Weights of a small transformer language model: 5 heads of 32 (1 for keys and values).
Each number is 128 + 24 x the weight over its row's rms, rounded and kept within 0 to 255. Layers, rows and columns count from 0. Numbers have three digits each. The size before them is the row's rms in percent of the matrix's.

# layer 3 MLP down (transposed), 576x224, rms 0.152, rows 364-401, columns 112-167
097:126082084141122105140137147117137140160114172130130127107118137105111131150148158116156131103118086140114134145121121144102115135124122133149124122153151118180106123142
104:115146070123115112102069124121136129158108070117126132143139045105119132129139136156161110135146138139136138091184111151140162121161126138136118106132127104107154165109
110:116113120116084126161105114110116129101127140141101083141149153125116139163142121126137103105109139157156134129165181137159111136126115112092064126137125144163139143175
097:107113129125116148134151177126116111084135132146128133117124090190099147133171132105110135118145121145116119146123144134112146134134110151131139114129117170154135106139
103:109125107107112110135134154108103125131093170142142158133110148126150061139139136122134138146169129145131140114096124127110144139148128129109121161144149142095101115107
106:108110146108129137123130145121123112125137172121146093123126144142171115138137089117138151152169145139123146144136123142176155118140133112127092131121160169136097175114
108:147129149100124103115105104102090108145132095043139093163076138123154133106124166116113088179102133138119115114133104103117111116138133161110128104105171146134130154116
102:106104097179155135124087131137107098117115141081134109107124172150132131144129136127138075102124113173163133135166128144110134075118133130126189109167176146148110151139
101:150117141105112098126066106115121122131109128111138158133118115151126118145140125105181112126116134142164112147140130170135097155098123139110102132128138115107122097124
106:150126108132137076123134166128092135104126150134163142089087120118190098123128077127101096123126094136145142143125104099125106113141113088105120154134152101163116159128
096:143140168113175073137133120168079137133168146250107132109140124138132108097146151135098119157121152126162116122197125148180143103105104152113174128151097127127156123143
109:148107125055132115082100130156156126163115128106124167141167065112140129126133138120116186113116155097136122096114159094142149121165111131151135078132137153139121138156
095:151113129106132129128139154131136119143143142097111127125114111144123141099129115118133149153104072149144173134108097125119094132113109098139102135087145104098154147119
100:111107163113086118147128122108140134113116126151114078113108117138151098144134109144148162123119105098124139145080148104159142114114096098134089121106142143148135096150
088:138105162130120086161141129152122134127135180140143140143148139132144117127125138130122103096141106058112134045148127140076157124157098139123138109118123130102096126124
101:160118114148132071154134181117130141165100123128123082110132106126117148131095120170136132143150129118127059165165119120126134124104178098138125123139159131132109113142
103:134099181158109154173134116115129123096112129148140115104141123131166146114141132112144116094144133135142137091148148134124119119104128128129133156143142118161138157104
105:138098135153146125188132142140103102139150107094105174123100124111116142109164123143128114156106171130128143151113162138167122144143158163119105174137105161167115140104
104:135132155109146094154113145137127103134123078107092094120128146146140149161138172135120115142097066130099158120113111122143140109082130201117131132126138115146090094141
104:132174122124124115136151116156122092145161120152108120162194116124139138144166135094126145117083114139152186119148170091120151117135154122098102138110106136089125162142
103:150081140125146137107120143154127152130123142182153172086121108103129111097129145146181142160124113169134182131099121128139161190099102131115139121109131117125087146200
092:126120110152130142133126129136156097146106152149120144134146153130135102152145102149100126126107135077171159121123127139150199116085109101080131163119100174145127120103
098:152134132115117153105118174116095134127154114181170124132155097131123136134128159112123148141104157119132164183096110151127132151122100158149099106120108156084096135125
104:171166152166094109139130139080147150134148143107127136146131155103103089166157142116154130108116155110117152161153134109133098159125095134124121082103139120161144137108
106:164103128151173097145127100141123132099109078078128121138171164134173152091133100124129122149130112115145122176121157141090146141110109128140146116151135121125118147118
095:142127129145169112118128124098173092096149132067127144136128101138129152143137108122104109152105121121152157094110121088112149136167189113124147096100143107109125125130
103:135088101146121136125136106108164128151063108106124140175140151146153142195119120143133111127162133139091082091113117152129130148115089101120132109174117127134145148123
108:093150136156110152124122155060119126117124119160127101158132100101160101161129153090121139147132092108141129130093128165116168119127116141114123156094131135121106137136
104:172119114121113156106118122096114168147119122119129149114182158153151152134114112121096166151139087151148125155155118124126149117124159109117151126114132114114101118128
097:141137099120141154124145097166145112126145137146139159138147160084150110132174122121138114103133135109184174109144153103115152154141122092165109129138119150126122121103
092:109126138121103112158100147087091147104124132135132111110127104134147123160115159124155131133115134155127095103152141125113107145130077124145124133179131114153121130142
107:137072129110132118144148132135125144122128080105111088128122138142171178161106155110152116113154111104114108078138149176110125122118107121138131103100143108149154127159
102:113105170069082136129143129134116167136144116113145135110133137117144154129151087136094109174156154155140086075179154148155112119164137143055119110144119140118138112142
103:098136137128200131157121136113097163102170122131126107171131158105105146147121124151188142145158078138105101108143153180098160095133141086150146139106145125111142093122
097:112095140087094127145140142113096143109110137096166104126170115076110145146127132107112108127094129130122156073098104147154144138116149127113148111155143112120113095110
095:135140098123162145142129148116143123135099147129141104118173180132086125143126146116104130098101149100158168116143125106122143131156147137128156123138169132182110117164
094:143126115133137140134127145099173109136141129150118152157109086161131176130158134115098115099113114148137104118109113139065132130083127100144115128144114153096096132176
099:139089104176151090108119111162127111134141144132127163146153098114140131153155134191143086144122141133122162105133143124131137118118102164125128131131132069128092177160
# layer 3 MLP gate, 576x224, rms 0.163, rows 365-402, columns 112-167
107:153158148131144142147109158151113171118161160170139146126135108167122142112115112139118108114117120139084114127120165074115094175148155128128171099133113092149111168130
106:159124135135161124119088129187125145113087147132116119116106154113152086086169150130118158170178124152120132123170113138144126114109072144146133104163138147130166132100
099:175123112188159129113162147130104109108124147092144118161163102145090143128130112121122150150163109162124132122151139136111112109180146140120090093138126088112099135137
100:089135127131115155162180130119154112132170131072129174100102143108101119171109085161100173156148151145133117121135127159141138131120137162115175139113136150112113120165
113:123115112114172161122164124136123106115147150138123133162174128117111135132128181142192115073104109096151112107142131149152154140155115131118080118127123120156153136093
115:133126112116068134150160115072098124145133109102141093113097103123151121131151118116098156142138123141150124097161097119119108128086113147087090117114128124106112114122
094:151138123101128107134130119129130159141140166158161098115155069127126110171081108128108129109127115103178113134147119132179138126141119139156133122176145172087148133086
097:102122184168113142134128136140087118124152132145138143107127137080127116150150126106155140122133135114102113089135175109140143118155079103083173105111100149169128058164
101:120141158119081155161152146112136113187152097120126124157105176145116169131113088165074118127125160123132136127103153136101120099137144155109085127121103097081126091120
108:105147101117099130139128170149104084136156089115128136125120125130172147174135111118125176108072129115133145117136106146113124091168129130152075143121113089087110135119
111:159140144094138092164172117114144105116106134166102145155131174119117090117158127117118110106167113087170129138129132141191125140134180124145123187105097143139158110109
097:161080119109103110103111103155126146132178146102108126131130110132137087123144143150148100110124153079109136098104093125191161138100118087120142118112106120118108124193
104:138129140163128120124110135145144087135112130135125152136140101156054127141130103184100137124143147119142163149126146126150082132123150093116122159140126139165109125143
089:150131128154123119110119109147098107116151114071092154160172126122131171138154141180108131122164105108082116144117132117161148130116090141114128133112150073114118129145
096:103170109102118094143124192103158110087159101133173112108151127143120141100141153149156112146155132148152087145127108141112144136119130130126171184147120137107142105088
089:108115163093105119159113133126124114137145120142117134131127118085138135071153119152157125118119148127150102125155114134121131097156128159157171129161136100145124124138
104:116162124104112159150134147116171158158137114130106121096141131118150117110111130145117125084145191127116130104186089126129154150195146105103140127133134128099108160078
105:145120112179110093124080105133146124110092136081125152164131164122136132143136140132155150161119148122130081101109127137127120164136110140153134132148135136144135129115
102:116112122118129127094145086172131163109109110148142100139140132155148122150070148159153135119087135141110165114139144168146129156190176117171102134107135137129126164150
101:148100121137148145130134108145106158145137118100121156122141114125170099143111167144145133124088119152149092128111122124155122133127109105104146129090157112168100096122
090:123116114131162148133165123131108119104114159102120152127124095135136086145176115142155127110092134117131110113124142128149138124140145118121142088135127100134128152123
099:150152154154134124099078096184110139123138126124126137139136159160121148115139090156135145087120137142168125117156097125090073118147094143117138125149128120133110123136
101:121112154153114149165144131143162126119122125146149138176131128131114127073102118104146120189132168152100102124102135131100116148137123153156105141100132168125123095131
102:141140112151106140187146155116131114135105129100093105160101089107149135141141138119085109107149099113092128128126157150106149143154117149151112103126157133118096089134
097:118123141133104170131137130140142136119109087141091142103092125158128103140100122089082140145124156121056086125130164125143118129112146126114148092144162114110125152123
103:108109119119165158153116137127139166112162126139124131102118151142120104130112116082148146143147096111116134062144105116079145132131115087086115141116150140150131174134
116:158103104089115140136139112138132143166117078124143122106132093136124107168170165091089078152167137107175152073103135111135102123143118144155118174171141127131111173172
096:131127126082133187151146107110153149127131132099131114094077154107131134138150122120144127098116159101137111155095142113118084122105102125108108141099112133182113125109
102:142119135112122117129102172156181109110141158140097113138157164098135122082131180139129097129128121150135135134147109116145146154127113097119147158104120079143105136135
088:089148102113105143068148090160154148139139152105111164137125154168163128165117097140090102143135113111179138130087110110131140132138157209130174125124137210112106159114
107:137152135140095123123151134086136142145117136067191143130101109135110090098135111122164163114121170118175133104131104134133147135145155134145137189147163170114159106128
098:131118144059164163121127128131124096133151130143093149065159151147105127139122109175129138140115081133136114133142169129176152120164144120122137116162120130106086119162
095:165118101138143162122147143122221159112104172136140152119121108141160134168154118118102160112138130139124120107114155156140140173134100142119123153148155132166119111091
095:152128133109126129144123144155131159150127117066120106100174161101109135137129171110151156144120131107127116148137164111138142102152134053132141100192149134126100126125
105:135123126108135140118125100106115100130138161125123132123111101142159106146112118131134126113130128078147126105130123145132183153125133123116157159141076122149115147137
098:141135116120142100154108153096151157181112147176142140174047132108141111130087146144136141085127128101134128120118128134125156085148105143126154155138126148112075146125
095:155132115132135119131157128144124130136133104100155123136176103148131102135123164142159142078105140146131139095150154101153182216137138118136135150138120131153115101156
099:148184152087159148099141112138160138136096108124175120098143128112110139077159132137123152156121126139105091140122098179153108100139136115113152134122107150148142173139
# layer 3 MLP up, 576x224, rms 0.162, rows 365-402, columns 112-167
110:099178087108110112158098123150135160110116132094137121147114114125118095117121134146106139093100129134087137156124185087117149075104130140114162096099107103102099151104
102:152166103141108164106175138103120075141138142130114115174115116110108150138091109146136142113149134141158145132118116085141106122119104142073083114137091143111137124131
096:137181118092142143096060112145184157134148123115118112114150116091158124127125115080103176155128122145133106155154126101179125164132139154143190168108089139112148103121
098:119179086132144117105182177107094094128163110114134152109107095136160134102145084126102164103143126090137123139153149120126138098106112121136151163140101113106151131170
106:145130143134113120143129163099125125116120208183087102133142119090115113163136105115151110156115128110155110142167137165146136137098124134125135116140160097160113087120
121:120144087144097180157142102119089161160111100098120105111108141119131113149109120116097119121136155195133115129146105128094120129124119141067118106111146131119121103161
098:127135128120104140086168140137143118121052118099132185159132148126074140089157145117156151142143148138110094148122140090097116130107140152113121089123158160141117129132
098:153119149112121130116115123103146101176130110137155103107158111161134136117145094142113121118061132129122134120120131119141139130120144120148107167101168093115149144145
110:173115156151128136125156093151095116121160134134143113059151100121149154167119137087139118123137134161144110139166146113123138099155125146118145143125198153143085145127
114:125085162135100124116128130082113115132143151137149118124157174127086113090106112147121117161114112140135121079120098140130160157153120158137137107142163136136139128118
108:122136143141164131129134090162141134087113133120136098090117132115099123142064165119135093111109147085115136136145165121134109195103107116123147135146128140127153134120
096:091145145124093129160111114139127101141140121141148130113144136116127142136108105129116139112102113119109149117170150102140141074132141146154130162130116127097147084097
103:111133158142093113121097137104158101162111104151108119108136109145109116092132103149091140123154181123126202148144165176135097117122086110069126149160092127168104111143
094:147149091130153124126119121145111162148094080116074148119144159116133169130149136140071142166121150133102103160111126125175068142148144133154128120116121073102098126127
096:136107120115159129134166152095195076094108117135170127111181108138133137137055100155134117112101086134125128143113129116087159155118132135100115144127147086138121130124
096:089120121118132127129178110072142117137117187118163124115120127162126158110167165059146106163134108120101141124160122083172157126090126080141073156139164098143130096140
098:113123093119169133142139154118095140150090116115128141123085143105102172135100093127126138155074120133160170133135128171152134103125118144126110149171139121137123106135
095:087101160128093094112152126129090113111064117111126138125127106113103145161109117100106117150100123119147092136114106143158209138132116146108121130137167134116126158127
094:136122083138143104110133086139127116114074106137136102124143127144144121119106162165184105102137139125104143109148144159146123124132137100181132116121082136114094145132
096:113123114078104146110141143098112141161135123142138136159122135191135104159129132096147141145157145126117105156146124151118143161128086173123116100147123134094131123134
092:125126104120107141085087141106105126128133133121112139138127124120104160106097113102094184163140176139120154139063115152099114157114135114110131140106143137077147157125
099:099132112094150102151108149136124144141135088189165160132131100149132100151137129081094140153135127179131128196114148140154154116104150103141152133127149133157154111109
101:161139145106128130114107123119132089133108142141155116128093161108134129151113137140129123114095135080130085102136131157200145125113132121101135111152090119146151148085
104:141102162127129119122104108165158132120176085153103162116141105109142166130125127112142156156138120137138154125148136141147156146069196123094128112109096088105113140154
095:139137119149120131132127105097126106091134116142154115148121113121129116173136096169124170123159139166148142127127148163103139135128134157106137179130095125156155136149
101:119076130149083140101126101131100100165104133107093157144139146149071143106117130161117093136119158136118129047113135098117126124156108168138122093141101137115090125137
106:156142138072166126122108118099140130148099123128145179123124137115139109143143138098130073146104099096120163145134146128122117154148196124109128155143103155096093172147
097:143124117113178120143112138138123127100109127101117110134140082131116140116126142123112137154157082174141118147125107110135133152105139143121195101098110100100126141104
092:122165124143110132090125130092122131149121115150134120151154121130168102134103113136120115127161127165109131134160113093088108181140138107118116158118153069145082143106
088:094140142097102142089123122124106119146131165122103127098113126116124138122159133150137128172130148114173138121125125143129126108149129131131116128107131145114117182139
107:125141113095110129125105140144152147103121131149101095124107131153109139138140137141113119094155225126116156142122105077128094139128118127158108134164108133159152103162
105:135124135178109101107146151141132153114117128118124153119118158121183111115132116106135166147117161123102130072118156102117137124108118128119126164120106106127167087093
098:115099119131154142105117128113148164138141140127123168128151115136141103118123113100098138132124124146148131149141153149124122143094130129081103156151137150133149102114
096:128146133085146126115141166140114104086115101100139104096149200109112152151155134140142147130123132136115159123139166140106148106149152135116142122153139130109113150125
091:142146109103145128123136173135112131135079097133181175165163179116091138126085180128126149104133108152123104157147137141135114114116117135068115073129187117101117156099
097:128105120110113123127171137148121125088166103156155181124166169134157115127155126110158081141124147135104176082132124146136107135121128111129138143161131099151155106116
097:137129122081155128134118143139079133136122146089149133128097124118126116094111073102126129171111103116143134144093127134121078084103066124146133142154116108084135132131
103:146163138106141124092128100112135163128135143190142192142112112138117166081135117109071159123146134143127130129109181128102101122105124087120124172135102106133128136135